{
  "n_layer": 9,
  "d_model": 160,
  "n_head": 2,
  "n_kv_head": 2,
  "head_dim": 64,
  "d_mlp": 576,
  "vocab_size": 4096,
  "activation": "tanh_gelu",
  "norm": "layernorm",
  "norm_place": "pre",
  "norm_eps": 1e-05,
  "positions": "learned",
  "qk_norm": false,
  "attn_scale": 0.125,
  "bias": "all",
  "tie_embeddings": true,
  "parallel_block": false,
  "init": "normal",
  "init_std_qkv": 0.0393,
  "init_std_o": 0.0103,
  "init_std_up": 0.0393,
  "init_std_down": 0.00488,
  "optimizer": "muon_variant",
  "lr": 0.00195,
  "lr_mult_o": 1.5,
  "beta1": 0.93,
  "lr_head": 0.00489,
  "grad_clip": 1.0,
  "warmup_steps": 200,
  "schedule": "wsd",
  "decay_fraction": 1.0,
  "decay_shape": "sqrt",
  "final_lr_fraction": 0.0,
  "batch_tokens": 16384,
  "seq_len": 256,
  "doc_mask": true,
  "train_tokens": 155400000,
  "steps": 9485,
  "dataset": "wikipedia_en"
}
Each number is 128 + 32 x the weight over its row's rms, rounded and kept within 0 to 255. Layers, rows and columns count from 0. Numbers have three digits each. The size before them is the row's rms in percent of the matrix's.

# layer 5 attention key, 128x160, rms 0.0691, rows 42-64, columns 0-79
090:119156183156171111066190147122119105117115128107098139104104093106111088112146128106138137111121098118171119128175181160089098160097127085091105142078085195168065120078132159116145118126153140104113124120120113173150203122145173146138123175
097:138186123115179163113158143228105098149148103115116145121095120085061154135092176139131122158111130119168148120090121108109141091073131161177166097111136130080098156091122140108187085138088199118131129137179085166089122123120234143097130076
092:108110084126101123114121150140108128133162160158207092100160108144111111120136131123099102083111093117097165141149164130097153187061146115163183179171141087147137122113155053158116140093130135141093154198148144154114244088145152151087177126
094:159130173077134151125145132159136156069128121116071160139166162110105129127132071104092139092124196142086090152137110074086102127123152147148107107220098140144138126145205150110196133125123192146135089148133089145137132148126146127121086190
089:164148135171082147144152133186121072088133140148057117185114132083068154201104137075109139133127169089119118128105096117032092146116102138098034113143145164126174103139099175176107162080081145157094112054146103126195150107118112171117187103
100:083102134097075140143110208092123077156063095071129124091122151136146082125135137067084126161231174133144177126083139086153174076114087113150148115148094158156189077128165128138160159122121159139108121168127123113123120177119090135109107107
091:169136156117138135201193120126120154162137131135139133108151097166123138179103123146082166130114174159113118135093138171106076130107175127178106099102144081078079109195137107156117146130181110146183112089072082130095180139100130091126203085
098:149217128127169067153106139150117136074122112173162140079097117096098094168100154163106098086108083137139115092144158116178172180183123099135065109117094164116127118097139183154124121076086109065130092187117140119147094169137094107139127112
096:121152072117117119094140090156085099231124132130132149075154193119188069104121087137147164101154128153190173198162089095123157185140123090149094109085145122166133128120140129122093163105096214124116165054089162118100148184166146156121078091
100:147171133035214138125120128167144125125144100131094132110094123084102101097139146106175127119154133115149057126153086091107141120080088128133113112066188163117072114119092097156088145104174159156116086122137061059152081170121123128100124137
101:096028130049136077133105116153121106099139124109067148123089159175100170130128167140188088113098164171088086133107135145147109098156097140119143097120123174107091142201134145126118116114168139087129194106179125112100151108185122156136162127
097:091106148132085119138090138124100093129094128189129157102084169120100167152140105170079179079163126149077096043124150124113121113125153103127143116124156144133143143139168141153136046092088117098169120131098132076128100147139129156084183134
096:078174158154078169123150118111162095162123106070137147127097118145171124083091143148154147120121092199224135103125130112050153128166148101105142113125119169154127130089167149097087154106135168134144178126152115091168097134069159090157128157
093:117127186123129152148098158152126131131146114150140158092152097127165151047133176181097127151105108168166138194167088113145115071132129071159085125157107152140156187151104130114186161119180169162113092101156125096144115154192122198092116146
092:104114116115129134141197113096077079163143125143096122126158118107161113132134134174096176118104109100116137143108161150092158170113134138146125158147071103116092140177118143129100110138183109103095037166136175110119173148116141107179070161
085:144139130129124055097143129110101105116115084142112120146117107114130053109112157103150092081102108144128131113153158110111134091129137105162162117042121075115125177153136122088146159182116130140174102159167090072117159126183128203133148130
090:161171121093180072140194131111153148185166163119133173150181118099131117107161123140092116069118171150171110114145061114107081100133032142133124135168110151103150080136111142104147133119183187123142095101131085097142205078117158124118061105
097:135145137121197135100139146116146191123083214183118094119084136078107117123139111152155115122096085140105136144133120098134131132147142079160149050120131085114148181150114087135167144165126134146128183132161064127123070106113136057113123179
094:098149052173118172100127106126158171148114148128130175102145150122065128168078121142117102149070176130177109100105183085190105187164096098186089141136106163102152114168086085142092121143137108136112102096151136120076147068135139163136154158
094:132149125162090123155148120081136115147089141108182116106160158115174180156114164107140137127130063143185105139106139168114186119120137143152116160130101188066108146092158129136110144124184133174129173125137129083135121114097110138089082104
090:144142134143148154099090088144101177092174112153163122128118116073156127102116070105148146081103139118120103109129074097137147112124121092185129149154142122074189126120134174098143105149101161096074110105079152120144114074131136175134139114
093:117108092140132128117089098168157124084136063146094154115167186146141150154149151098158150141132163144132203126154143106107098168070156126092097168109174147127141155067151127109140149112134070129220095116105137085124111104160133091062107120
120:166144108123081124108034133123108119132110081103137152118161154150125160141137199143074110193103134112181091138140132156171132081146183133175138100099127126127152203131101128110114136126147158141181135158150087126095100129166056113072097107
# layer 5 attention query, 128x160, rms 0.0693, rows 43-64, columns 0-79
089:119086137177132161128117130151092111105088138125137117103148140139137057121115132093067092098080151093193179149119158144127082122122108084148186156086098066135120100155170096091169098182173145207117129126171135089115141055190127123145126164
092:127174131103082117142103136115146147087054104106148117157107169159162147105159094102099130149085118124196159146104140126159097161150173108140102127104146135132138099139108127110141135120100105120164126128111162130122197176161137087124092156
094:103132157117192133165131104106112129151116145159137113133169185134152121172180138111118212125120146127092129146108135096115121108104105074151136080118127120078097115128139144086117091085149063082081100144099152171090160167103104114137098116
087:113078127100114131122149118161065093109097093111108119161102091122101132193099131114153160133080174162143145106127160179084135128172158119147155103119104169129151097072133117124164109143103160137136092112109133108166137099136146096146102140
095:088067105143107148097163134076171150155100158081123170122139065084142156118104091070186151159187175096134146139146134084161200131165149134167114130132094095144083103151067150166139132136119134124099100137095126137121182138114154134062074128
083:129100120153090072157133190126132109101164142128148116076140114167128150165093120146162147170179144086170094160152158109136146124163152118099128136196100140125119126184138073137172086138119102180181101082091060196089078145130167131118169106
094:117127120107134172075165100168120102153108146135174072086142066132103142163140095187123144103113136114169224147083153154112153081152122105155089082111168170144147162114155152141101110139158139036130149126101131118199142130172114124134155155
094:143137103112115165114169082096098062126124108134066132150118201165137079131130115121143108098162166121137176137057136085096127137117171130142184079105090152162108147135088114106144152161127168133159121099095189114141139092093154136127188110
095:139089092087127161180104072102149096142184116107101097161129086098157121123176094128110156160173161160149141122125176160118132109084122050182171112086120109115103072088107114101149141121135156136122150182115070129145131123166080157060107139
097:088126098069156071177076159137108046125143085121065155118146138113164182156052154112117131100081152124136072152094146158170139111180084159145087103132109106163144157194185131138160096087147152148124120123166147124077110147123140156139167106
096:131146105153122089139071114077152095167129111144160122154109137161149181157160098137117223072176180070130133108120125179099115120119080094148129116150184146090108105152086173164126185063163146151098126160088098080153123153157128182090167157
089:108120201168122122150147131085208122094103115121100132109129110137138147080152144108119096162126087167176143122084141106066141161207115159029152110103165140146152097087145158115067162101124145159161118148130113103082091099153128175147095087
094:157156090096178079152138136154191113135038128125140130109146097104100105142104135127133033141130133159163092166131133091151142114097097091156119194025100145174171163138127100144132154172159142096155145127134089165174126172128108179093065154
087:131100088112175123159071165153142114147100115126124132100128152056132147164203156152079189212144136102084097133112128087109140154143157120086132110166164170148137122138109147172141162106085127121113095109162179091091213113106197105162139136
085:119130149187151121109153066107108108190144146105105095174130182150201135076072148096104102159180079134137154146108127118137101102157174128152126053145139115109131123145149099016092064152059147100134170159170111117108137129154178189176153160
089:136134154195160121148141121171120094097140162097082149142106132088088156148174066134075129103138126102150111187172106124135154147118163077081163168129164097116164079154128089132160111109182128097115184093141121091145124099171118148154129147
091:151110113099034155136111119200105150131134128188156146098082125134141128125127145119175111167089105108101123111130113077082118095104176146177164138080096137126145170159080162081154124119153090149143157139183123077142122172088116143136111100
089:130111094160106159105100123130074110131058159129099127115148117139159162132143126111033109148135105176184128135134190114133141138134082096169103143119115176140109081086085116174134173165066065070103169100141085129134121133136109155139185147
098:093154086126124130081146162156180141101133102160134196116121149150149060127109151091169146108157110093119142079136130174101171155143138185158172117136171138129123115123148187135156133141144073149091157093109098096141127127125111146113140154
093:146080093164129169106160082131125128053133131158171130161110132153106143170169112098101174153127105117105091153082151134134145041182148109145084119127151101200129149153160046096116125131123161134088165070116064073148125096119117098157124194
090:094097082063104127101163185121113147131112123163108111205075221066139156152145119097181076166160135102141165164122109160164099134104106132051118150151144135161130146133164192133125109130127148160121149092152109132132124116086153073131102154
118:165138117127084124141126188118122148147123069161100168106150102113178134094145152123091096175111076163149165166133103116147163088105139115094119141109167200134093155102197142161087172108164102102124130108189113144201080158157094199171104166
# layer 5 attention value, 128x160, rms 0.0608, rows 0-63, columns 0-79
105:145101031103107118120141153138100086175150061143162112089124095093120132233114127120092132147093122107098138086129129114099107169128078098190095101118104181141080089132149128108134158118152136159152104118138131178109171116192109134126178070
102:093113100131088217086154101147090170183117096141148142135169143082109131094149111139131155139142119160142168101164127147136134082156141118168129079053123107147153129116142103105134119141167128098149154131137075158021115150188137149156164185
107:144065147161110112059137148142066137108134162130146123108051162127086102187091118170177098164172154108134114157136093098186134067069156133075083104132134184110119152094108191148104134145147158115139135159104136133156165121116133124138093155
108:101108129110163150125160169117134080094168078114103103066124138106102133247098063123157140082138115053044146147172091154170135141096091142153118116123128171072104097160156131104163155094143120157134113103117167111181112112183106184154167170
103:203162136109117121086124106066102111139165144119090137194129101126083111145152138130144122104107161127142148155114150115119089111123113172090145114123135113172057114118145113093090108127068128139129117152125126154123188158162103142137104135
105:097173135137117156117179122140092183159111173034157158155156109195127155177110177185125102113127078087094084175120093169091123141157047114114165154074129107112164141145131155057113176119091127099139093072081126192158132174126184173127105125
100:092124108153112114122157111072102104146125178107149178152118200099176104134131197106221151149116126117143196171145118180126148135075083216092157131135113107110126121129136139111125150141135163114078080127125088097137148091062093111125148153
102:071112140188169121159123139062165164058153148059134100159118107148153078112143168127170140085130137128139097117121142082164159105170122163187098163127094164089093130142178074091115154134111135103174166147126120082148111139164139116118138117
112:106103082126186168163099179154160163129143090139193125134174076144178116190163106104105072085149101167103146167078204130155077128090080156064141141111155094096121160106147135089112111122091087140126128131098145134135134082099146179108087103
097:153166159145149174115159143127122167137133120143111099131116121142036084095177107139061155129139170129111124119136122118187131181161082178069113121144176119173157156115063158161153096175150112120162059122182129101139077117101167152136160124
108:150129127069097170111128125141195194108174094102128152096149130119169130078105165172164197144136154112100074093095099109109140126156080129138138112138137159135103098112148158168136056145127198114134093100160097159149105101155128141113118138
100:115131156125131149088174115153138093123131132134155121107174127068146176091088124088123068204118112159079056100148179121143173127140122129090160144123130097162118142061182129100093184111107085052114142107127148181149114130131147099212126171
102:101145130106161077074141135124142124095138151182148177113056157190118117122125149107073088176168130122170193068052097114155176069122118164142113129054134153130062132096122071137090103115114103118165063133109097134100122105098142114132177127
109:149168106178084099125140119107074106099075124120201125098152122130120057085114111113149147107078085130183091173187181121156128088113064073119108140138121128159081145154125107066170163162111146114206107093157135134142116098128129123081157157
095:146143146140128129125136103204072070111140100132090114084114217178101102088160084136137122111157106083127133214132136132135155149126079107111132111126121085162141119137128154151095163079034181123180151074119114101087126174127133104143119198
104:128121117144127169159128144142158119105116144142120105124108184087138106125126093152219105200088093102121099112094081173160197113092082122152093072116073129084123114104162175102113156154156070117112151134149143111111085126150140163104117111
105:158154117098108162097116106135109137054077115127136214118125174058149157171078180123115124151120130170132136109130147117202147080112117205183122164149108057109100121160098112189162168128195131125144115077175161086097064109137121138154116097
107:137069164184186177141117092118133137138123124110101112125102097182113106149165196087161051127155151136102134159151108084075152137138087141120130086112153121196133129186110120144098077145117138105096125130144133152191139110110114118130143158
107:104091173175151207156130096068078152120087136137179161103123141132183107186117090091158129106146119166142138094135103100109141136082106138104122148125168122121080118085127087127081132156126140131088154152147180171130098098189086114128184102
107:134090153142061101112140164120128110126108171151137141129176079113154136098135164160143103148137128081159075150080112078087110148130050081134088106156150095106145133140072097144159155069105125139050086100114110122134099164192111128151082098
107:140190156135091173079153148155081134123144125081139141063122138063075138111112187099110119066155111112098068178168155168143110142128126134200092110112149157086092118144106106091093136083136146093133102131137122164126145078141083111124160161
099:115175162125103184126087139114210113099131135113070108196143138081157141153136090116063136109103076151122172105105156099141075096146154103122145053096187135142150114119086121118125112125123141131141147082110066168123134103171139116125147168
105:164069160153134071112161147134063114159071113164161120097119158024196205163090128167105116161107093134109126187124163117091062129175133191161114097134124135117082130165102134103143144160111139080133138126137093180136162113046137177091166077
107:112117176145111117133153162123149102174170096099081079155155173088110131161182157099132166151103109183154128056100117111132116141104139137148090130199116140191171109136153121127146099170059094190130109103153170101111130090083192170146199092
109:165094125171153092135117091097142138115155088113083133106143175175177072138120165076187121160113098169123110162088077074154149088208133102098151129153134152122141175105140168159175140111131116111114115146112090142134156092090145142041148117
101:142135148102093145166140161113113156065094126146168130181081138145157079148166191108168111135105170125083152121120150130094156155126124069096153102168131096174160094102181140062096115080132157188113198073169105115148201108017107109115145135
109:136131099130142150090116096075144162099135129161125035137082162144135100196112120089142106074144171133111093167145144161167085086158138164120140083199128052101163078166096054138114117108131173074174142144126138137094117160099188184078108136
116:171148108113131098111165149127138098097077133202125111105157092101150146118102085105166129113144095193146135110050162109120102111150172108136144137089145105166144161167105164138112099125112097133139157121129127092130134149087114076144140129
106:150154094091121095167153199138114131143142118118108113118067153157142170082128147119089095084164117150151100156100123106084144140116090133114193100132141078170142158131193137062100135162170109090109128198077082194090118110122137077120146119
102:116130110126135130188141144122102086097158084157176148092186102071138146130171126092156048131110144137112104129131124092082094120154177102115083089093079096180110126101212113159141105148131200153089120155084096096175190127126168122104111128
117:151088131105151069080079148191099165130119150116109100158055088099091122084112104172141168165171095095075146147084121136154091174113119146107096090100143109120198155139062119129139132114193133138127075161122133117115148106162135141143132140
107:074144126136140178124123152064114136108154085163157132128087102152137130132137121116153121225142163148099090102161130177112105106099155113101106117127091108168156119127108172089147110162150139156163105170130060126104146130096146085121055183
108:162106068111164123169143112119134072105159225163164156137171135090127162166180201072140140163135128081147138116139111130069120120187126167096097123150110176127107087122143098117120118104137096166107087100138136111132152138104081126064063141
105:174089143167112116108091117168119123187105098114133180066168108132173073116153133045133089140162136161094140082115130177095127134107133118174102141109137097071119054119103123178068149134209098124145157171136121134155115115123208133175156133
117:124187130111169184126101154201129167110116131116091125110091117082118109109118124101116126138194131132220122115140156127111092156170116142142125049110147097071099110138152113141119093129123079163121136119112153117182060152209105148071106092
110:133160138092123151159175130101161134157134115113147162091126130165146075143072137094081072071079138108128050146129077128129064156080148162142130140144124088095118140119120137101119176104155109137151136111145094055093065171109125153134191175
102:111116085161195155101110092135091102153126125163090105107108156074106153119120154114091163112104133107100165158072099101126193115130140153074157083117141131126195127156117155158118153126163184176108118128153074182118114124108064146133178151
101:084078095068191127095131171184116084123109155136098148111109140156113127106146097071119117173155124139151109113122098135106158155118106141145114086167137187067170082122098114142089077124139097174179111159108166110160136114145099151158161149
108:121097085100151103139116188180157139073164120148154189137181113117128132128127094115136121144165141108087125115133134089152129145095177145095132164160090091117149130116121179142129153168174159123074102145091141052121100120134117120132126122
099:165127125172170156103123115165134081162106147153109146188127205147178135143111130111127127100096109101204092112112108156118106113071126161116119145107107124167140158176213084185180155090145173064158137079143128149158131168087068091170060148
111:128091126163098094195090121115144166115125177185105147139128122096109123111136126103174108146106158166096083165164092125088114139091145113086097136087103117171079215081140133101098153090115141112126144083073112116171192140146170102167148191
104:141062123137142148139206083104080129117090159141120132153093144121171157178148096116153073107124106137098143148150150147091121163141140107068083155092169082154161162057086159148091133121118161125144162148177151075125130104094136162141111169
110:143083178160159123111175098108098137134132113186132137148110124098176199135152134132144130102164210076141106146120087108101150196087084101089116131133105133143078187105098127154070094094099112111149151102116119128110120053196157144123057118
109:144167156143087123161106122109167133110057092131097156088119107139107142064189131122177121114128118164118157119108087120160086160081155183129108120133129102144101146145040209086137143131117102128058139190151154135069178118155095137105136123
097:107138135155148159119078132098042159135136082160137156176146149147161154108133120098082115227119134092152119174104091160102141114115152091239162107138102108091135127097112181113158099066130088105126120126120120116176070142123116128162096081
106:212144164198134136133078069095112122195107107148121177203179124108115143122088141108091133144119118060133145131073178148153141103103159099124133169183118074158122118163149116119157081104144122144115157177139123118120126136098149113119137150
104:126122086132116148167114170147105154137117092053080151070108109144154140111207080093096099146136097092188135160059127110137121187190201092191132191138180140099138126180139148121129136105119137173086137099116147121130104100105091103135152168
108:096170138143122128143137108178085071134141085081172119122131139201158169125023149100165198130151102125103044119119167142098150100097195106127138082115166191138109091148139118146167128086155075150100111113205111069094110137159100140122145129
106:108121114155090123138135149117134186188163128128139140106129172135088127150101102090119153068085142126162179176068176109140126074153151109116158110086076145159198106116153105064124148092133125137161104106136099086115128081196054091132127137
106:111119127127117155128152115128104128107138175172177181158138120149121122157129113095181129113084136147103122112068133056213177160142145033092114117134139126114124086127119160077153111090081093103125147149172071177139112165127081197176155129
109:199105089067199119137123103110155182197161103162150133097132178115175099089088119154143099081151123085152061112104155192120118072118106079121139141128090085164090113112117126082140110099090130194130139182195166096180095088088122112141152102
108:125134157147158124111121114093053108123130178115116091118141092117113107123124157141126116087165141216123136138132118110127128115158151094102183080155143071164068114159092107108131143104073090121117151160137120145094086083147066050142108071
104:161149169051102128135121135186091115065073104096109115176132147126092128145120097121157124120108106138134082148152121092186188101123106176128129120096138180083148166128112071132107186091153128124113126185151091116127157135139152078163093110
098:182098155147107188118036150087145077152090128139218125133178173089102136112113112083158076112137102087098151111139103128176153110129157119204094080044087217099126156175133144136120115131143050127143125123115102128133144103122131106168120113
101:089117177110133103139089209086115160153153191149082153130078207170165136151158158092144147107109110090159097136140148197137095168117155154114156126093167161126113121145137144127147111116144111138117083135108209112093136174158098136198150091
106:145149130171115140158057166195160126154131187170122061140139158116090148123118105158123111105106137153110096043133141131146091163134117120189109130147120119102089106119112137121118170095154126169112126131125075145087177139123113116156117150
099:152097099138099151087199144130116154187095161130083109141124099138114103080116121124123164152078093197083083160111155181175140106137099148140093073143161127114141165111134152161176131162206127065107082068123128120129126126165215127142109076
112:106077129182120120138136124113113130110127116123073149142113132160176145144097128105141105127103149146086143186074158080183111133202092122094161077129059135133132169099152117121112130188161165152134152115142176162138113125118202161173063112
113:086129107147132161138090196104127112131127145117125111152100126161171186147141101130161168118126111146099140166182115091062103175156158087122062125203159131065135111073162098114085065100131142120171145147140128085126173053184137112128155156
109:126108145073204049186156120126135167081124098110126134125069098069137169132085111177139147205111159154188126138143128164124128109163129157115168118120130161105124107106110119148113163107066126087105148055091118156159156141183077124187094125
105:110094153121120119132143134144122135071111125166108133066179118109185108082147160072102127184164141060152114141153174120114139192116095119123145164120112080119145143141186112172113089083091079149171077079111039102153177129111158173179182103
112:062063122082123118157120100119152127155092062155157188188135129138153136081093082154159133188119095132149121117149145132090145105158125149143114114117163145137082123132146197086106155175179115177148105123157104179091140119105069162145112151
111:116111125133102175126142144122134168117136111110121077139135136076098159141140090181131150088099148177177126125111147095165166101104165067119065059062087106046144149118142119105081124129141148142094088107152134052162140141199142135194085084
096:116124094148116137111085138074133157090092158121134154079101186139188094136082157112134134133118144144108103103150174121137153088101095129110097162096054132163091123118117109213125125134102095167140109145115135104147106091168149079171166099
# layer 5 attention output (transposed), 128x160, rms 0.0704, rows 0-63, columns 0-79
103:132136126126177146143158155132110137076142215152079158156133176113108187098146060151163159107160159093155096175134088091157095059144104142091123175164107100092162163113145098137092100153136102147115168130137069111138120158079101173132101134
097:157142197140136029120121159082129117134133145088133117114086138119135082151060093136165125117146114139125140088083151144144134195162142129127122124116192132045140155061115122158114124104115122120100109153093166098115156114133127145106125103
104:109127132095095147189084148133131122127088129175173173143123109155147140088121152161114191134080133136147108130118183141055101134133131168114155117153132129087122114185170052174095115120097069211130138142172072156115104132128112125132146120
108:164188097123107142093096138160090144124114186157169115099106122162144111111165155104149103125088131182179096126090129107088110184106166121038151131073120082178150170113129123152114116175123134088123163164188111137124091079067183079131133130
101:123120136150137152115106138170078133111131157126154141148136151132154145168120110131116142130125135133100097150135139158175169099056102050149104176138111140077133149119130139149168172150179144094118130121146109087180150072081128075136173108
106:118110127093098107189091182140141122119174085161147085125109136079091092135116119146125185127076099160168186177146149071084099084085159111152089171142122118096115112121105144169081081105168116130184139146198112094105136097147084175097179160
109:148145155098133119130154173159138176124132104177093101093104072205085178181129148168068137118118118156096055110111124172101105058167120031147082126166156151155145122196124185160132118111108115134165144163146121162117138129118134108162167104
103:116126137085146107106199187127073112145110142118148226104139155114083142143108060132105107155103115149107154135159167174121124126108094119133150113125145085163127109144126137133131111133170114106073112159153154174118110107051099096116125143
112:177132068122118125100131105145068100159155147135081147078047151173051083099081131199137224170133162100127121145136135033111130134118162089160135121148077193099165068131130138125160138117143177092121168068141109139155161152135122110138171148
091:072129123094082096089156078175130122112119084148106067118099125119115135160083132115159097147120136130132138112090194145088084090129191155145124159125093149108118126137125126143086146121139158141100164198074139173182144103192098145152131135
113:130165156162160106058173122159087086105085148199152092169112092109097136195141102109149086136068112110141152125144189128138102127093166154086118146135141088124168181174160106135131116101165114101167166133144140108061133124119104089151124133
097:122097115148121111178133146120135134148061133165118087159141110193133074121123111208145171126183157101160165137056098141120102129120195171177097111103149121081088102198131098167142123154098168155141179138138149119108145096085121189053120046
106:100112109131136112145152118101129135142136090063044103106125088102143126098139145131127141086071100116145115222202135190110088133123069130129110156165100171162102151143196093072194162161147131168105154110166156137139144164113120119082153152
108:147130159137147186161098178151145197147207077160116141127147149132186138135183131096129101133098162105071117097113083155144102125114161145150150129170115129087144044122149087193157111161088106157128141125098075100138126129062089085174106091
092:134107141122135108148078164108176193119130139081106152109117077119126137161127127098127172203071125141118105149129090148149139110103172093121198110154102117123137155206166150105129095159140050146117102141149103127163131118089098090143149051
107:127139085089155106108184119112140151041115090151101121170161076172133154133145185132129142119152124068147130079130184120130082180154193106121104118065201095123106135145147083091142122108066157140185154148161131092126153164059130155153108124
116:157146121116185136152180146115110093167145140168120084120111096168131156088141095140152117096120127100142121129173102146114135172107090101101109124122169165149116169137198115066112116135101129122093151142118157120125189141123153120079112174
104:192105099134117108078137133097147143041116188119138166156137125113085168177144125184062121128114134134147081140112110153154160099095068140123043144152071180107125086106162134161101100115141137114057176152142184130126167167113114109151107137
106:160102083137137073197184141100169116138141127133105090111162112122096159084114148175112092106165139133108128199106159123140164096118141127103147126127100143135129124127146139147128127110125210141077084131118088122130172148066184111146047172
110:066159144081159169084102130118123106127158190074129113131126119134058141095144103135185178073092090120164196161151181117132140106180192164137098094133113141118143093130145122109067094139157146075201130134110135152134141111071126117142212117
108:121088112087160106138063131151126113138185151153142078132125143161170106132161071141125159126100087107149138140132147108137141161127145099082170123108120139154143140145155133177103066119088099148159149119149169102087180205085161153163070110
097:135164159119120086083185103119117132168129109081158101102077082116140147098115094150237178133142164102140157075149113163075186209153136153141107204117115099106130153160122124153112112162147123123106076184132082181127119136141157118157072152
109:095141122139082170141055101088161109111134129155129120169163119189099078069135140124126148123104137086127160097191100125157126167062102081122175193153193141144180109085159141139065111069135114145114106090124155092098061100165095116103090176
112:132133103133139105136120089121164092102085149097142193137169117168155127102074143122175099123144108084107123163133154104101165089181128160091132198101119106104138148104132119132123109107175086097106121121112086138174126149139041148097110211
108:116125095129112125103180116117118139091120147134117103184149120121082182165155093143084070134115133084172167093110142178118108099088105179156143146144120147177085120154103074092120102143107128170086155083179139140108100170164089080205121168
105:145059046180139097116075155098151190136164110102095154088137106147115162109113084170120119113148132122142037141156154139141117157072132176135107152087157128142081126141109084139166118172137114087145127150111124126118099108165146115096075102
108:132136119139094173155120137194118122142087138143118146161112101141161115151130143109136102143128108120112128079146172137073157154148178109112145170131117202163120183098088144142119117130127169170108176133087132110122139088180112068158125100
109:113105147186101103163082128096101116182154109043093130143111197151176118103151188117092150209165185079162153118167092146163162122132097139145115193091121126131141096110110116080159139116166155147130157136143127112146081127190130161124111138
105:105132137175092124164151093139120067069126101105092193105172118119085123161158118118102178174043171093112115092135110156193125062115129125136133168181134198113139119146112166149097100030112182139145100105155157133125129163147106129107094118
105:163119171175106149059104121149178160168137116100123100117119184152105120124123163157103126160116100144131102192138110082164109129133063144137164161150154140121160129108080078140158152143086068133218176104134068106101067132077078121135170076
115:065139149136118164126117123103124059112094137131071151062149169169145109156164098103139142074145138148152144133148162150089141157142155149134095075117095163144122129194189153102086117089144176114105159201154142085127135116161147185148108119
104:186133096148112089106178076148136133147123096118105126064132112087100137099054136094071156112134094066190160117107142110150142156109086157099167213167190124089110096120143089107117133153126096126091224096086135145137118179144128167113181086
102:147139132118146154132115137136165143101150074122101112132097113146091210140083105135094140094113099165105134156052135147134090155150092144158119121137133064166137109133120154153137100129126144048128136107221102104116200154090151120177155147
100:109154169128153119193157067085125192076161137110155105148111154138124112123097134165100144132059161114161069102126190120157152177161111150166133098157139143185162124100150103190190169152092141135074095142107126148100138147106084140076127093
115:081115160143146066091152094087137090134082112147148123124185230112088154106096089097166115101099081147084130104161126141111161187092181119101152121144159129159120133131073149080104116146159169096133093177112151092107161171074213158232201116
112:110124106139140110148146158171093133110170056102151107073092142154117121137128099129139162139113139112162146163098197075125148083206074111126081170090082130083114113114166113131136129175097145111173110159123133188121143048093116111139151084
102:132181107135098091144154142078158128135098090152172165143113155217135075184115121154152107123194098156146128159167111148111131127074090153161104117118105095162105161108202153128109143128073061111167155140099126103177109176151116103133140126
096:121146112123087112141109116147139126110080138144141119088132165119120117074143104129149152060141133082090073190097120125173148137102085133102155125127137059177115177120213118105146172138142214114128079164189130102134108189136183116066112168
109:177149141126127125159163072119108093128109073170093114125079149135160158125137194160131118142111106149176155134154100119114099121115054099148102076109113148126081092134187118125105132076076190146151129074089074135142099129122184097132141151
109:146143196170134122164125157082120129089171162114172157095174120149092163186182100132118151109161160155094130161146119082120136111137160095120164081172135092141113100159101160128103131174077061166147148146182092141076157110127130060087145100
100:110055126134150169137105135087124090144167094172147168151103094154116131192099104187099167073168122160162086110114097120072106088125106073119152101130113141105191074149079122139181105121130207105156102141154091091135109125110118113152141065
108:084151102115146108149018159103092152121108153168126116106127098153107168137093160131036122093170104184126170121140124121152166123131148121126120116124091098129105130177108066169149126158104127108061075124114141195097179164177134179149107158
109:125115114186098178147083156099150112135122177118121087082142105091107178168101110127089149128103028166071117092128157154123150145133172116072110097127090125081136075171119111161170147116153153111057158171099086155152138191087110130114143151
098:153089121147115122102162125152073103128184119147118100150190110118116070167156143152134130134114132080122091083161165122085113140145131105117157104031148193126074157103162090189088127113144160128149147106113096097173137173098133158180077137
096:135096108089120132214128130159184119142130099119128129110179141095124158135146123171109152114144135118115120091133145111164113150140113116063106120128081137093195073193146098160076198150088096075164114104110149115102183152099146162032143136
105:106085111083170098134143157182144150114133146095109099123137091177163138115102133070154102132175187191120128119176125128114125198086116102166138169130134151168157059088141101124121152119092146126130118060105105127146151145189142107076080100
096:122101097172151062144120110127141119139136155104147154216133148103094095141087092146095131150108150141089100122167081123147114077107069179141142056145114100101198118129146135143072146159140123069187186125119085158094122158145159178093106109
106:175160126129199129115154137086174182118132133150115124133126146078179132114157132121120099103106126127121209056132138128128161119103100103098054199125133087148178142112143137143143104125100138138133179071061129155217149130162134128141122157
110:150115139104132148150161143153072111117116100128098166157119162145146139150129075188153163137159119148091114099195095125107137144122107128096098128114188137128091145131089168172112135129124090095098066119121079138157115155033129115173143151
101:142120183178106132143039149154106122120109051096117082129189130134100157097111172142099184137154104119160153154156116183128117161084110169161108067092175077100165146111130053149112121191151151157139098107112169129096131106137170108130075108
112:059152113158112096132105112196091089141126188095147147145147146146120091122179155138128123166052122133102096152109077082139149137139145186123063188101156185110176119113164128115185130156140083104123185049103117150079190131144100136111108145
108:115107132114104117142128229148151116156093082146154212136131143156180141101165104107085118109079122068161173132114114150169144124122119114148098162155083161113101124060157106153109105123084150097203143083174147133203130129102130136129106168
113:077161080180165091099099110119111115157164136169166111095126125117163122116156120138157118137161197131090119121131205185148107151146109092201136110158174082165156130181093166168125085186132169105156092087115180139122097114078124146055153106
105:104179113166092054140185126106133142075156099157083080149155097194175095145164110184094170158162152125124078138131113125089098229206090133064164116158181116128143091083095115135145186136095128088113098118110187098138120160124124133094111134
105:107121092200193119121161100150104133124085092132122073159221104115155114109121090143121064116145162190112140112137080116147189126138096062109165137165099149164123111122085154104143132123181121127118136124149106132187116106076178138067128142
103:141108175100121114104163071102195108093095108070135170134102075162130145131112133078156110160168111133145172172184127123116159118124121121127132102125113099152178152114165075163080079171107159099142069101121185076149099195195159131109167135
101:138214171152146165115095129144139126063123113197109104116073149077141119150118100130178107136151114078173213066175099115079130145106186129152129109137105142144128155110065106113126131134113118160109140184182140094125121185143125182095085175
112:110112116110105114114083130085136153117066119136125165149172102101093125088184110129139126099209091106220091118153146102065119151092160153137142147098141098125116078152091116116153120093120148096138097169088126094131145116192036119081215167
113:137107116076128140133148099168098145130134139101172117159099125080116096128119125136165142122111102134096096131090180130162132124093105119153197072072128173083181126138072149154133108126080111114076098138117128142137102161085148121186110145
108:132133154123133192108123133096127150155093149166156146105120096167116127118137108115093139149091115129102145099179166093123101159101115123139160130138114111134073102163146144101115117166154140187139067164143148103077100113105170175105167120
099:089166168125156145146148119108158182148189123112086150157133103164139123145097105116127115132022097156115095139113076140145103079064143105133143174116129135179100073138138120097153118159135213069143186138110163148123128119086092108131127127
106:124211091083094145181156123142106138125127170167096106104113179123117070137166132122113122049131126140102113106090130126145098117127149112167173114117144049065114094155147061155155110072123106133098156134161170071106126127157191145135143114
110:096106105157134094142103150174085096116134165157118140109106166133136150113160099082180104123192107135056139157101145153132115119183125176094143194136167133159126156101090103147168054126165166141155195188069165190095094131120160122126114145
100:131173159118137120165220201167118083174170114145133155112137068170117148117170130084107132137105103099144128164187087140124075089135062154120111153173135117101140132141120077077172123133114196113112131097126130107139156184063123109086162138